Part of a small language model's weights.
Size: 15 layers, width 64, 1 head of 64, 1M parameters.
Architecture: RMSNorm before each block, tied embeddings.
Training: 122M tokens, 3711 steps.
Each number is 200 + 40 x the weight over its row's rms, rounded and kept within 0 to 999. Layers, rows and columns count from 0. The size before them is the row's rms in percent of the matrix's.

# q: layer 7 attention query, 64x64, rms 0.142, rows 50-63, columns 0-63
# k: layer 7 attention key, 64x64, rms 0.137, rows 50-63, columns 0-63
# v: layer 7 attention value, 64x64, rms 0.199, rows 0-38, columns 0-63
# o: layer 7 attention output (transposed), 64x64, rms 0.163, rows 0-37, columns 0-63
q50,097,220,206,211,205,170,182,249,168,209,185,209,194,240,171,147,156,248,335,168,265,269,219,147,286,258,142,150,243,192,219,207,228,249,216,128,194,175,178,231,196,160,200,169,205,226,174,175,244,234,201,294,219,222,182,208,224,184,221,212,162,189,131,209,225
k50,089,192,215,249,185,188,206,236,215,192,217,219,255,279,211,217,230,234,220,219,180,239,199,202,123,117,167,139,243,187,190,253,152,234,188,211,111,234,209,249,251,161,159,221,109,160,263,134,195,203,117,224,193,209,262,195,195,212,244,190,200,201,219,278,219
q51,100,224,276,225,191,221,135,175,177,176,260,226,228,183,228,225,220,209,245,163,176,224,300,234,201,224,195,237,174,219,264,219,164,252,206,157,233,212,252,182,202,130,219,195,145,197,171,221,223,167,115,213,178,139,225,291,140,213,187,142,272,218,194,175,258
k51,093,191,231,141,236,214,213,177,227,191,253,225,158,278,302,168,242,187,240,105,228,209,180,183,229,242,134,186,238,203,195,186,205,289,171,214,298,165,216,238,189,281,174,156,216,210,202,176,213,133,210,222,209,200,228,192,155,181,247,181,144,214,188,157,164
q52,106,178,208,170,261,186,214,225,229,135,283,181,138,138,159,152,203,180,261,274,179,194,136,217,183,240,112,181,208,205,242,172,222,165,232,197,228,199,209,228,242,186,183,177,185,192,210,186,150,179,231,175,245,71,260,145,219,171,191,136,224,231,205,209,176
k52,103,184,238,212,242,163,114,219,236,158,205,259,273,177,186,190,152,215,142,141,224,220,159,153,197,152,195,210,191,119,107,256,231,206,235,180,166,244,205,171,180,209,220,265,220,245,209,223,247,238,242,163,203,241,114,219,200,193,239,175,127,227,155,200,224
q53,106,207,163,168,202,189,231,216,221,167,204,202,163,186,204,227,279,198,151,124,166,205,176,231,166,230,193,252,313,224,144,187,223,202,250,181,210,147,158,169,216,296,246,178,177,228,170,238,201,234,221,203,170,181,291,233,195,266,270,257,174,246,149,215,229
k53,104,196,168,176,158,279,215,260,236,245,204,240,172,226,257,133,175,178,290,238,246,193,171,141,200,223,215,275,138,231,215,176,146,199,222,194,178,249,226,157,186,174,154,241,272,174,190,195,212,209,136,194,167,165,152,155,203,169,213,164,260,162,248,146,253
q54,105,169,300,207,262,251,184,176,226,138,207,213,119,193,177,174,151,184,215,196,249,221,220,183,167,243,217,135,168,189,212,209,199,242,193,36,136,211,173,207,204,169,188,230,170,196,239,211,252,184,151,188,222,199,247,154,169,195,219,145,197,144,197,187,213
k54,102,188,195,202,230,181,172,171,197,218,213,202,232,238,175,191,165,194,220,197,153,251,194,251,157,203,202,160,295,213,194,204,200,207,162,258,205,134,300,145,159,174,99,164,147,223,230,222,204,164,217,283,218,317,151,212,177,212,239,194,207,196,135,210,160
q55,101,213,337,193,223,190,204,192,186,185,132,190,111,177,153,224,234,253,169,215,214,183,200,240,233,206,203,139,236,155,231,249,189,136,210,206,235,179,226,156,173,228,133,243,210,272,235,253,183,187,266,250,190,194,225,197,160,161,208,112,211,219,178,163,221
k55,103,180,161,144,198,176,200,181,168,229,261,188,224,143,174,179,236,241,216,118,200,191,160,184,204,110,195,234,192,217,146,232,266,242,237,232,194,171,287,286,214,194,184,220,205,259,210,175,200,232,221,188,241,175,269,237,180,149,176,230,262,248,116,234,160
q56,096,194,179,178,215,167,219,188,192,230,240,230,230,184,228,265,135,156,263,183,252,214,121,219,178,208,186,243,178,217,240,164,134,202,197,105,186,212,274,259,145,163,243,194,213,213,268,192,212,254,176,161,207,194,267,190,201,213,222,188,281,209,301,183,158
k56,100,201,265,215,219,167,274,209,220,184,182,197,169,211,143,230,109,183,177,180,200,256,164,165,220,213,228,201,244,271,249,238,174,182,205,208,168,257,160,146,87,221,148,219,271,191,245,224,219,212,230,222,222,179,137,181,285,169,279,193,180,188,169,187,215
q57,109,179,285,162,255,168,213,228,107,254,156,204,158,131,267,213,171,187,173,208,232,224,233,193,192,230,138,235,220,214,231,187,191,167,184,188,161,155,254,175,153,126,282,183,212,294,154,223,184,203,253,221,170,173,227,223,163,160,149,250,207,178,209,226,218
k57,107,183,205,142,175,164,205,198,209,251,233,224,241,210,234,233,149,227,248,232,226,202,175,122,256,179,225,225,187,232,206,236,182,220,290,191,202,219,196,215,260,280,204,210,147,249,257,132,190,279,203,206,217,188,277,232,157,176,209,156,255,280,131,210,157
q58,104,231,160,171,211,173,165,163,280,140,235,158,230,176,224,147,237,243,216,225,185,154,174,280,164,220,209,153,156,242,273,203,204,137,197,203,248,197,164,238,195,223,207,167,203,262,202,172,181,134,192,178,220,268,218,133,178,141,156,157,117,171,127,207,203
k58,095,143,140,235,227,147,144,249,217,192,193,226,294,193,155,239,253,217,228,135,236,176,163,206,199,156,160,141,165,113,179,189,221,192,181,227,222,145,186,167,237,207,147,222,204,232,182,146,182,226,271,151,178,149,135,206,211,231,208,178,188,256,261,224,141
q59,118,232,246,194,238,153,131,285,229,237,214,207,250,195,200,179,237,184,206,177,249,209,138,164,254,229,266,128,226,254,235,192,156,184,213,165,245,176,196,158,266,158,228,184,200,186,182,200,191,203,254,147,262,185,220,219,242,85,269,233,210,156,185,167,210
k59,120,209,179,168,197,219,246,191,245,191,144,271,177,180,223,152,164,228,216,244,156,181,179,252,146,160,193,209,220,156,185,148,246,283,201,201,162,245,164,156,251,229,200,174,181,181,263,234,220,206,147,100,233,194,221,133,253,164,174,139,209,267,240,269,196
q60,094,206,253,218,203,180,102,146,264,185,148,177,160,221,149,130,192,168,165,214,201,211,247,166,169,256,222,174,157,239,171,201,234,301,142,195,258,125,287,231,235,214,261,174,213,157,202,165,188,262,203,182,210,224,238,233,213,184,178,245,224,223,222,207,216
k60,090,187,228,216,171,166,177,75,226,169,159,241,204,224,245,202,236,189,212,195,190,197,248,258,253,196,196,160,181,236,197,186,285,138,156,217,221,183,241,162,210,233,213,223,136,124,224,235,234,208,99,193,186,167,164,234,189,185,168,237,108,195,225,228,143
q61,100,204,228,226,285,149,206,217,223,184,237,191,192,239,216,254,187,157,230,270,193,221,173,144,181,164,156,182,127,180,180,248,210,254,196,196,191,204,194,191,191,232,233,211,199,245,178,170,267,229,240,240,264,349,164,199,166,207,211,153,117,174,206,149,223
k61,097,213,161,297,210,140,192,191,227,224,199,181,243,211,208,252,258,196,247,219,204,225,192,212,136,270,276,156,181,186,249,162,150,235,255,261,153,171,265,228,195,193,169,246,224,207,252,238,248,214,234,245,242,225,257,233,253,234,161,185,134,225,155,186,165
q62,109,232,215,260,184,144,195,239,208,221,262,212,265,150,205,209,229,204,259,225,272,196,158,109,239,109,156,235,189,194,204,174,223,183,245,177,207,212,185,190,211,119,155,216,211,158,234,229,251,165,253,183,171,149,215,187,286,179,199,262,222,231,159,266,175
k62,108,179,251,167,187,138,202,205,226,166,183,171,238,247,227,228,164,192,172,208,151,186,168,296,167,231,166,202,174,115,211,227,183,213,169,233,141,248,90,219,146,260,194,217,186,201,224,142,162,218,115,136,183,187,217,200,211,196,166,191,209,193,192,108,257
q63,103,151,132,228,194,259,189,218,249,174,244,224,180,203,222,221,217,195,164,260,237,192,206,90,199,226,145,230,156,168,109,116,168,222,277,215,198,208,166,172,283,229,265,192,127,218,179,229,230,188,203,157,221,173,177,157,218,187,238,202,176,156,203,225,242
k63,114,211,188,163,232,245,126,217,242,180,178,249,168,218,218,212,220,160,197,266,229,199,251,266,163,245,165,237,211,168,145,211,181,132,187,215,200,152,189,130,160,229,218,299,191,141,248,224,218,204,167,259,202,245,204,157,193,215,121,148,165,169,235,132,145
v0,093,99,206,210,209,180,168,187,234,216,140,208,179,278,273,184,191,184,224,235,181,167,130,167,195,168,245,237,232,137,205,236,267,194,225,179,211,197,169,171,286,133,162,183,194,143,210,165,176,239,231,186,237,210,205,253,165,194,178,259,250,171,147,145,128
o0,094,193,172,186,194,214,195,235,135,229,202,221,224,215,206,219,194,185,163,93,187,276,202,221,185,260,173,162,142,219,290,170,147,229,228,185,248,240,248,162,179,228,220,220,238,174,166,253,237,223,247,221,231,226,212,155,283,263,299,226,159,192,199,143,197
v1,094,152,173,230,208,256,246,216,244,146,172,265,182,166,134,182,242,253,250,199,161,147,169,253,260,228,205,190,129,253,173,187,185,220,134,258,199,272,192,251,218,218,144,182,215,174,202,239,233,210,201,141,234,232,190,208,195,199,266,220,195,147,107,249,191
o1,097,121,195,149,265,155,191,223,221,183,194,152,220,154,250,177,184,181,176,153,232,183,293,147,133,133,229,197,190,193,201,232,297,211,179,249,227,199,227,176,188,157,227,194,172,292,265,223,179,117,217,176,220,232,175,147,223,248,203,160,236,193,186,225,187
v2,099,219,210,116,199,197,242,153,233,188,208,235,135,232,171,188,167,205,148,171,204,165,137,167,232,224,276,118,239,162,211,150,210,232,227,193,146,210,135,157,226,68,154,204,199,204,204,270,242,173,246,146,249,224,203,234,193,166,194,176,222,231,201,208,218
o2,104,217,137,248,241,239,152,252,241,150,197,145,212,181,249,247,230,260,222,192,194,230,233,165,227,193,88,203,184,146,188,228,194,316,153,234,154,249,155,188,214,220,209,160,249,158,255,181,221,263,201,198,189,201,199,202,247,257,198,235,190,180,137,221,189
v3,094,226,123,229,123,196,158,209,158,211,228,200,192,212,169,222,200,198,121,204,215,143,248,198,175,142,120,176,231,203,155,192,136,156,201,193,195,174,188,287,180,207,170,222,223,170,213,188,217,194,190,141,206,156,241,234,236,135,190,196,189,122,157,276,303
o3,104,298,198,156,170,126,160,221,201,230,193,129,234,167,200,198,179,231,169,188,234,183,222,149,266,140,298,256,248,215,258,198,193,251,190,206,234,171,245,238,212,173,155,202,124,155,251,167,245,199,225,192,207,235,159,208,178,177,230,174,198,110,162,187,194
v4,100,261,237,178,178,221,140,200,124,139,205,236,140,200,176,237,145,241,207,264,208,204,173,223,164,297,141,149,151,177,234,226,206,124,200,192,244,229,169,268,219,225,219,160,190,204,249,203,127,190,225,236,167,188,225,206,98,200,154,174,238,211,209,217,193
o4,094,201,248,189,246,214,204,211,244,196,203,114,193,272,227,180,212,124,201,202,173,165,166,191,236,150,317,127,210,151,169,158,171,220,266,161,203,175,233,212,149,228,188,180,185,245,111,191,247,254,227,208,213,215,202,236,242,140,216,186,205,235,201,274,237
v5,097,203,199,201,182,249,172,249,178,261,161,184,193,136,151,143,241,227,212,197,244,224,156,230,208,169,167,181,178,202,187,93,199,231,165,259,214,228,195,143,159,222,234,271,218,226,188,178,178,173,163,167,227,293,293,138,207,197,222,160,140,216,226,240,265
o5,099,243,232,176,267,215,223,179,221,147,276,232,236,196,183,219,277,184,234,192,191,199,278,190,139,270,221,236,221,199,114,198,177,223,212,239,195,83,231,210,218,189,175,177,169,206,233,129,153,223,149,255,145,192,172,192,176,268,201,155,169,192,199,188,151
v6,103,181,209,247,142,290,231,180,183,172,195,137,242,172,238,190,243,207,214,298,205,141,203,158,231,230,215,228,158,219,243,222,230,168,169,168,173,219,237,242,208,218,250,171,188,240,84,175,256,222,219,237,190,106,260,218,204,209,179,210,205,172,160,267,196
o6,103,239,219,235,185,230,249,161,195,233,224,251,177,156,173,207,179,267,198,183,173,206,188,238,210,191,229,202,197,125,129,162,149,198,203,100,254,256,207,216,159,123,232,169,160,263,220,241,171,163,210,142,251,223,119,151,197,190,167,181,172,198,172,174,292
v7,100,210,199,221,188,146,273,216,174,191,171,112,260,154,184,210,237,125,157,112,168,157,274,259,257,165,185,237,277,221,166,173,201,213,183,192,179,180,162,153,126,150,214,222,165,180,163,187,187,201,250,204,261,245,191,201,195,156,198,131,178,228,182,235,219
o7,103,225,147,167,189,208,164,153,175,214,171,233,158,248,239,208,188,226,188,212,190,207,112,210,96,146,167,287,246,202,176,212,140,182,166,235,175,145,214,225,225,239,220,204,235,229,273,255,185,251,166,270,222,202,172,131,154,193,235,217,186,166,112,213,199
v8,094,104,193,202,230,196,227,161,162,158,271,258,224,215,196,145,268,164,197,199,183,267,200,244,193,154,158,245,188,211,191,248,246,193,233,242,180,174,201,168,159,177,218,225,206,262,131,217,150,191,211,270,218,267,177,199,212,172,278,279,216,184,135,208,141
o8,106,68,177,160,130,159,162,210,179,217,252,234,230,147,222,197,185,218,249,202,181,204,105,166,177,210,235,279,258,239,176,192,161,235,177,158,255,242,199,160,186,228,231,222,198,223,206,250,236,240,163,145,166,228,186,171,139,247,214,155,227,193,242,171,189
v9,107,139,220,233,247,185,123,143,232,265,189,177,186,134,215,117,132,179,231,208,201,218,155,232,141,219,155,229,177,240,212,197,226,325,265,190,197,183,236,191,204,186,278,253,197,225,258,209,211,206,248,213,218,222,244,228,177,183,172,237,204,196,203,131,208
o9,110,162,164,160,148,174,139,115,184,231,230,186,181,202,162,212,186,233,176,205,190,275,199,192,221,249,192,116,233,225,223,244,180,164,192,155,212,143,161,204,208,185,202,154,248,188,131,132,168,243,126,232,229,269,174,205,249,175,168,223,162,157,265,149,133
v10,092,200,196,177,195,215,207,202,201,242,216,180,204,204,177,175,165,164,284,196,156,224,178,161,203,181,172,173,186,192,147,176,244,153,145,86,156,209,208,287,206,219,176,234,157,270,211,263,255,275,212,221,182,127,262,194,183,167,227,190,299,200,214,141,169
o10,093,224,163,240,214,127,194,224,190,175,274,227,201,250,204,103,184,163,224,288,265,205,187,182,211,163,182,203,177,212,173,204,154,217,217,227,215,188,192,107,143,159,173,153,252,168,184,190,228,142,232,183,295,251,158,206,178,143,228,263,145,173,193,192,179
v11,100,288,194,232,229,174,196,147,231,196,232,159,216,206,137,198,248,190,200,152,176,211,196,238,117,155,158,208,188,183,154,195,238,209,176,191,223,179,219,191,203,221,155,183,286,193,273,132,230,184,156,219,196,276,215,191,258,131,191,225,176,326,220,174,232
o11,095,210,157,181,117,199,151,218,169,245,123,194,210,179,199,197,263,218,169,245,262,201,219,180,171,222,230,155,213,257,146,206,221,165,245,249,165,170,202,226,118,273,237,181,156,204,185,187,163,210,285,156,139,200,200,223,203,223,176,270,136,140,253,241,213
v12,097,210,149,202,218,193,231,224,149,165,148,144,179,168,243,225,257,157,200,143,203,192,142,236,171,160,204,189,252,233,296,236,224,142,290,194,255,216,157,236,164,229,156,234,189,257,198,184,195,214,246,159,276,191,207,239,217,212,206,244,251,288,197,158,182
o12,093,189,177,172,234,253,208,208,239,317,193,220,249,244,179,193,161,172,125,298,214,175,168,174,185,215,217,212,160,219,211,146,193,274,158,208,193,248,261,181,201,267,280,124,183,163,201,219,128,207,149,164,213,227,175,186,238,179,195,195,192,137,200,197,235
v13,098,180,153,110,171,214,237,259,238,186,219,208,155,211,235,223,163,137,240,170,192,174,178,229,273,236,280,207,224,109,219,195,224,243,157,201,192,247,163,203,200,192,126,142,230,249,158,224,305,201,157,159,168,172,216,201,213,270,204,192,180,224,197,162,170
o13,101,155,189,287,226,183,228,177,211,212,172,291,175,174,192,212,207,223,202,207,241,199,214,144,232,188,102,138,172,218,164,155,231,243,247,268,192,231,221,175,188,180,282,169,212,144,266,213,175,216,264,256,221,137,168,189,192,177,256,159,245,256,152,206,175
v14,111,248,140,164,171,217,198,241,157,237,181,150,222,193,216,183,259,170,239,207,239,209,132,224,149,135,197,251,191,129,180,143,232,175,256,211,147,219,235,230,168,249,188,260,232,272,251,178,168,193,264,231,193,181,248,258,252,190,190,195,156,196,285,141,206
o14,113,235,241,230,198,165,201,195,105,251,205,264,227,236,138,189,202,252,109,206,206,255,215,168,182,214,236,176,177,293,154,199,184,273,169,177,194,171,203,152,151,175,141,152,198,103,217,199,196,222,177,161,209,200,222,152,230,161,175,215,201,177,261,263,226
v15,098,257,158,191,136,173,239,205,276,182,144,165,229,215,215,226,220,145,221,110,167,166,250,196,232,161,265,204,229,159,221,159,170,241,208,133,181,145,246,192,170,208,173,192,145,210,125,233,208,174,215,226,141,231,182,254,258,263,201,191,181,247,203,265,149
o15,084,288,144,261,201,198,209,228,153,242,193,279,99,194,191,242,177,205,203,236,232,187,130,210,144,139,167,166,233,144,204,201,258,229,169,223,145,213,186,164,199,176,257,184,216,170,250,231,206,179,196,142,143,145,278,133,174,220,244,215,205,204,192,198,195
v16,104,202,214,183,179,110,180,260,225,172,134,248,227,152,215,269,165,216,159,157,163,228,209,156,136,185,252,162,214,202,239,205,297,205,240,200,283,160,189,208,158,175,200,217,139,225,180,202,194,216,215,235,196,214,202,222,306,194,237,175,192,252,282,211,158
o16,100,201,129,162,203,168,237,212,181,270,192,157,148,233,131,245,203,155,208,186,179,160,149,277,198,257,203,238,216,154,165,189,155,230,218,214,134,216,223,99,285,251,225,156,205,146,241,221,185,156,255,200,119,231,228,251,213,208,200,196,226,180,178,215,208
v17,087,210,244,185,212,208,229,213,224,203,135,235,202,185,168,208,184,99,260,163,219,182,160,190,263,171,229,165,177,67,263,206,253,210,202,184,181,163,208,210,226,243,249,244,263,182,258,150,154,195,184,291,199,257,240,191,201,216,167,155,241,241,201,205,200
o17,084,280,201,172,227,214,212,178,130,191,177,181,167,285,222,211,221,194,180,218,261,184,187,246,172,222,147,151,218,280,130,235,248,211,205,207,249,169,236,179,177,240,195,122,163,215,150,276,230,222,214,201,193,163,217,181,225,223,254,200,126,286,245,163,250
v18,105,212,228,231,143,157,204,201,239,189,220,170,217,85,199,232,190,283,158,262,202,176,175,227,164,192,226,153,196,259,179,190,259,226,173,180,213,165,220,222,161,162,233,210,266,265,219,164,215,298,256,238,176,184,288,205,246,204,229,171,221,165,243,185,150
o18,102,181,166,158,253,172,207,201,231,219,165,204,156,188,166,222,218,238,225,222,217,260,239,243,149,260,195,212,235,211,165,211,106,249,270,166,141,196,148,225,262,138,155,194,129,241,191,230,152,139,236,146,269,247,232,194,209,136,179,229,244,157,197,202,172
v19,082,207,261,217,218,128,199,245,161,180,144,212,188,236,226,206,204,193,226,183,248,189,195,159,193,215,199,166,173,167,216,188,260,257,214,238,181,187,258,169,148,111,124,186,174,251,205,177,127,139,177,160,246,297,138,214,240,179,194,236,159,215,172,141,132
o19,067,203,142,180,134,255,185,163,281,236,226,211,226,230,239,237,203,90,215,109,174,240,177,166,178,217,197,235,226,241,185,196,163,254,180,240,146,235,160,184,181,172,214,185,188,129,217,233,230,170,201,222,162,151,195,172,201,301,235,218,180,246,253,212,253
v20,098,163,178,200,241,176,230,171,195,187,193,212,180,232,190,98,174,212,187,247,135,240,145,160,230,225,168,166,138,183,318,189,217,198,196,196,219,267,238,215,188,239,198,219,140,248,169,201,249,146,140,233,225,208,213,209,80,256,219,178,234,193,151,205,196
o20,097,140,221,232,133,230,272,213,224,222,255,229,259,166,231,200,196,105,160,265,183,142,257,241,216,209,226,146,200,150,151,208,193,207,166,226,205,182,200,266,219,221,221,158,273,227,186,257,250,229,141,192,189,257,172,203,227,239,276,207,159,250,193,167,214
v21,100,156,242,199,164,219,190,221,232,212,193,181,232,209,300,206,174,218,232,219,115,160,220,178,258,207,196,195,193,269,251,159,182,179,151,149,231,249,226,161,192,155,246,122,107,151,150,177,246,192,191,150,151,154,200,184,210,172,185,200,235,143,126,250,213
o21,090,230,169,253,172,194,301,174,241,184,183,225,162,181,137,187,241,211,221,184,195,159,163,165,194,183,230,193,230,113,277,208,197,130,279,203,250,208,159,176,244,142,178,224,235,212,196,222,202,159,160,235,234,249,183,136,241,252,251,177,158,230,116,205,227
v22,111,231,163,154,227,163,173,197,171,189,229,131,119,257,222,266,217,242,175,170,189,246,143,159,221,138,211,241,166,145,136,220,182,127,141,187,205,226,195,226,182,254,194,206,192,151,211,213,252,222,222,266,239,123,202,187,136,162,235,181,249,171,185,233,133
o22,123,180,227,271,172,73,155,225,176,156,270,189,274,236,162,249,208,150,149,273,176,184,195,192,207,218,216,205,174,206,242,131,215,232,193,260,158,233,247,193,195,198,145,224,217,279,188,226,145,216,272,212,224,222,198,225,158,189,165,196,149,197,182,180,237
v23,099,131,192,253,160,210,193,151,237,201,198,206,158,242,223,144,193,124,213,198,172,203,211,181,219,211,256,179,188,203,241,185,158,141,168,158,190,150,146,204,308,235,201,203,213,190,220,240,189,255,170,211,128,153,223,191,149,310,193,261,228,161,147,227,141
o23,099,223,208,285,294,220,232,233,188,156,251,237,168,149,258,188,233,229,257,188,208,197,179,237,242,185,188,158,227,216,251,208,250,237,188,159,238,187,257,208,181,242,228,208,277,224,115,211,173,143,210,146,273,154,209,209,191,183,280,222,196,164,197,134,183
v24,103,191,133,309,171,215,185,233,221,262,196,233,233,213,289,215,236,138,232,243,262,183,142,300,219,196,275,215,213,208,236,251,189,233,209,165,221,217,193,286,270,194,194,155,213,169,152,169,228,238,198,203,257,200,178,191,167,189,229,234,195,166,185,205,183
o24,109,269,104,183,198,267,256,152,159,163,166,222,201,208,191,237,179,171,205,175,226,208,212,130,204,207,196,155,137,206,213,161,187,171,141,201,270,244,215,233,161,233,184,223,211,194,229,275,161,167,238,180,172,225,158,163,247,127,171,145,226,174,183,160,100
v25,099,278,206,204,185,251,213,199,146,202,198,139,209,245,245,311,151,234,228,165,204,189,197,187,278,236,289,211,231,225,242,226,148,169,189,196,199,167,177,224,219,222,136,190,240,129,183,152,182,230,190,174,169,182,280,178,246,280,206,197,239,152,231,209,238
o25,098,286,270,160,245,210,161,297,205,232,223,214,173,183,151,191,216,200,220,217,213,182,231,151,237,253,135,211,163,179,227,172,178,190,239,225,203,227,248,252,191,171,247,205,210,226,195,243,178,140,165,194,244,58,232,193,227,138,172,181,209,206,132,191,208
v26,087,158,201,198,210,164,169,177,275,158,192,210,217,142,252,182,184,224,195,180,115,151,170,186,183,180,152,205,227,183,264,184,139,223,188,215,290,281,164,209,259,169,268,206,259,201,163,246,304,189,170,213,252,226,197,187,163,187,222,212,186,225,128,175,157
o26,090,121,134,247,162,223,244,226,212,228,217,192,170,213,213,253,207,233,150,212,187,233,194,137,202,239,204,208,196,203,179,229,308,100,213,179,163,186,262,155,195,216,167,166,143,186,185,194,155,234,233,198,199,270,130,203,238,205,260,224,229,167,113,180,151
v27,102,185,300,240,228,221,189,173,228,263,165,145,195,172,197,230,176,234,250,173,182,152,116,189,189,175,209,197,129,206,160,215,135,206,172,152,250,225,132,251,269,159,224,195,155,191,184,176,189,195,160,122,241,190,221,113,216,157,196,207,187,176,123,169,201
o27,107,228,225,213,145,216,167,186,226,113,299,202,169,265,199,206,266,110,203,145,254,214,242,188,216,285,178,209,220,168,265,225,214,175,225,199,204,217,211,120,146,219,229,216,172,210,244,184,115,188,187,206,268,260,131,209,231,199,211,213,186,209,189,219,207
v28,098,184,203,230,254,211,280,166,183,197,166,214,236,211,160,185,250,194,140,261,275,226,200,216,138,238,258,180,160,209,226,324,271,157,199,223,235,181,166,233,190,166,274,222,171,224,196,230,229,299,182,182,203,251,197,179,192,179,212,175,142,245,204,186,179
o28,111,208,236,160,174,284,187,185,207,236,171,202,218,168,223,92,263,208,230,152,109,158,179,250,203,220,155,145,197,196,175,180,143,214,179,215,198,229,216,139,215,222,141,184,191,270,261,212,170,195,241,147,187,257,125,272,192,166,162,175,192,198,236,162,173
v29,109,240,156,213,264,172,222,100,255,156,202,129,227,181,214,163,243,228,183,193,226,246,204,221,146,259,157,230,162,205,241,197,214,187,129,115,206,222,223,203,171,209,220,194,198,162,179,149,242,126,164,283,163,207,193,194,297,169,192,207,147,178,223,184,163
o29,110,117,271,205,83,206,228,245,228,286,203,230,166,155,179,286,212,153,204,236,192,160,204,225,175,163,162,172,272,206,166,206,232,171,199,185,247,174,213,198,133,210,152,225,199,175,198,201,100,183,238,134,202,236,235,180,220,202,164,226,158,198,197,222,190
v30,108,211,305,177,156,218,246,155,198,183,173,190,143,241,220,185,146,250,217,138,187,190,202,184,209,211,207,254,277,278,188,130,269,232,198,173,161,185,238,173,182,160,250,243,164,216,147,217,211,264,203,198,208,202,158,221,178,172,148,95,230,212,205,235,155
o30,105,259,112,325,293,171,177,235,205,269,242,161,203,250,220,217,227,246,246,235,157,167,163,195,166,165,243,185,189,185,203,265,90,167,200,204,160,194,125,204,181,182,233,210,203,252,235,189,191,188,205,217,232,201,169,207,201,251,170,222,192,207,205,218,190
v31,112,212,222,208,198,231,197,183,259,242,227,235,237,173,94,191,227,191,209,140,210,229,229,190,172,113,128,216,248,248,149,215,99,214,180,229,248,201,176,148,253,247,169,190,230,178,185,214,177,193,123,166,195,222,217,140,170,157,214,219,237,257,226,164,269
o31,106,164,212,194,247,237,157,195,200,147,177,153,177,182,177,148,199,211,183,276,275,186,225,205,171,234,186,310,149,205,222,258,270,165,239,174,226,132,218,222,152,215,235,265,170,192,219,131,168,206,198,202,126,219,208,245,142,185,218,239,181,214,216,185,108
v32,091,287,114,195,196,179,218,161,216,192,228,135,145,241,101,199,228,215,199,214,270,185,244,155,174,212,245,216,200,158,92,217,227,190,178,152,130,238,193,210,221,201,184,177,253,187,246,163,189,231,180,157,131,215,185,259,225,154,243,247,188,220,210,170,208
o32,086,265,245,148,200,175,172,234,270,174,187,230,182,142,207,183,223,260,181,204,209,264,216,170,200,167,195,177,211,200,211,214,200,210,180,274,251,195,171,203,149,216,152,202,220,162,187,259,193,219,309,279,219,145,191,194,138,247,141,264,242,174,286,248,214
v33,099,259,175,192,229,146,165,171,165,255,181,134,166,173,220,180,219,164,176,178,231,236,179,195,214,179,187,169,251,154,204,214,226,193,264,201,203,192,229,169,150,149,221,278,147,198,221,213,186,196,278,255,266,258,242,229,276,120,145,230,208,234,219,196,297
o33,103,246,159,150,90,211,148,200,223,156,169,172,202,236,142,222,150,243,196,221,156,165,185,255,146,194,204,175,240,250,233,185,126,239,189,216,172,166,205,179,131,219,176,121,239,143,177,171,203,265,138,165,154,175,188,207,194,208,167,202,182,135,144,152,207
v34,092,149,196,175,177,244,267,217,164,244,164,214,106,221,159,166,139,177,192,185,246,276,191,161,233,194,249,242,208,179,181,210,245,234,256,181,224,253,213,248,248,286,225,286,198,224,158,184,201,269,205,191,245,241,191,194,122,228,159,211,213,154,222,156,209
o34,093,232,219,210,220,140,223,191,240,202,276,230,289,204,230,174,190,219,160,195,226,196,200,204,185,202,202,126,130,177,254,226,181,199,152,148,227,139,196,185,176,190,220,200,206,185,249,311,237,218,164,242,199,143,198,332,175,162,213,173,192,248,240,166,162
v35,103,139,159,192,202,153,164,213,202,164,104,215,153,165,159,128,226,177,221,235,239,188,165,192,246,132,176,162,251,142,204,272,238,163,178,184,179,230,190,234,173,204,197,199,174,200,132,239,224,285,217,249,254,193,167,273,132,192,254,249,193,155,209,223,189
o35,118,187,235,229,230,139,275,156,231,185,208,230,184,243,206,186,134,198,158,181,161,213,229,238,150,139,209,293,195,232,233,122,162,223,179,255,267,143,226,165,175,200,206,138,221,216,191,244,204,226,230,136,162,285,206,209,190,233,190,224,259,203,187,120,168
v36,096,179,178,229,226,223,199,238,170,172,242,220,228,210,160,192,250,201,234,225,241,190,314,192,242,167,250,233,170,190,200,183,253,200,266,224,243,186,283,212,217,134,233,203,214,236,270,227,195,152,103,215,129,161,203,139,278,276,206,200,192,190,210,208,174
o36,094,149,239,169,220,190,169,220,152,184,179,280,210,186,167,227,197,220,290,160,154,183,140,241,170,223,188,134,199,229,188,244,241,161,109,200,186,206,176,249,191,235,212,187,166,152,189,153,243,99,255,204,230,225,165,248,149,188,247,192,253,229,208,213,277
v37,096,193,159,263,207,153,196,205,248,135,196,190,216,190,214,206,184,190,153,212,185,224,261,236,173,217,248,194,132,185,239,213,96,250,123,185,178,112,249,272,230,261,234,192,277,214,177,220,205,161,146,190,147,153,207,200,116,201,186,163,194,236,216,180,181
o37,091,249,191,222,178,215,133,166,198,210,195,180,134,180,218,215,176,149,193,223,153,142,241,150,235,179,171,190,160,172,106,154,255,176,221,144,207,204,210,296,256,224,204,220,194,175,194,246,184,145,207,156,235,214,189,201,145,175,252,250,155,206,267,221,92
v38,105,186,207,187,200,229,197,158,177,208,213,187,166,142,145,160,158,239,258,235,208,181,212,111,186,260,184,205,188,234,236,206,274,185,277,123,218,273,172,201,260,198,150,193,176,164,258,225,180,221,197,123,218,176,190,241,119,159,159,205,239,143,167,130,189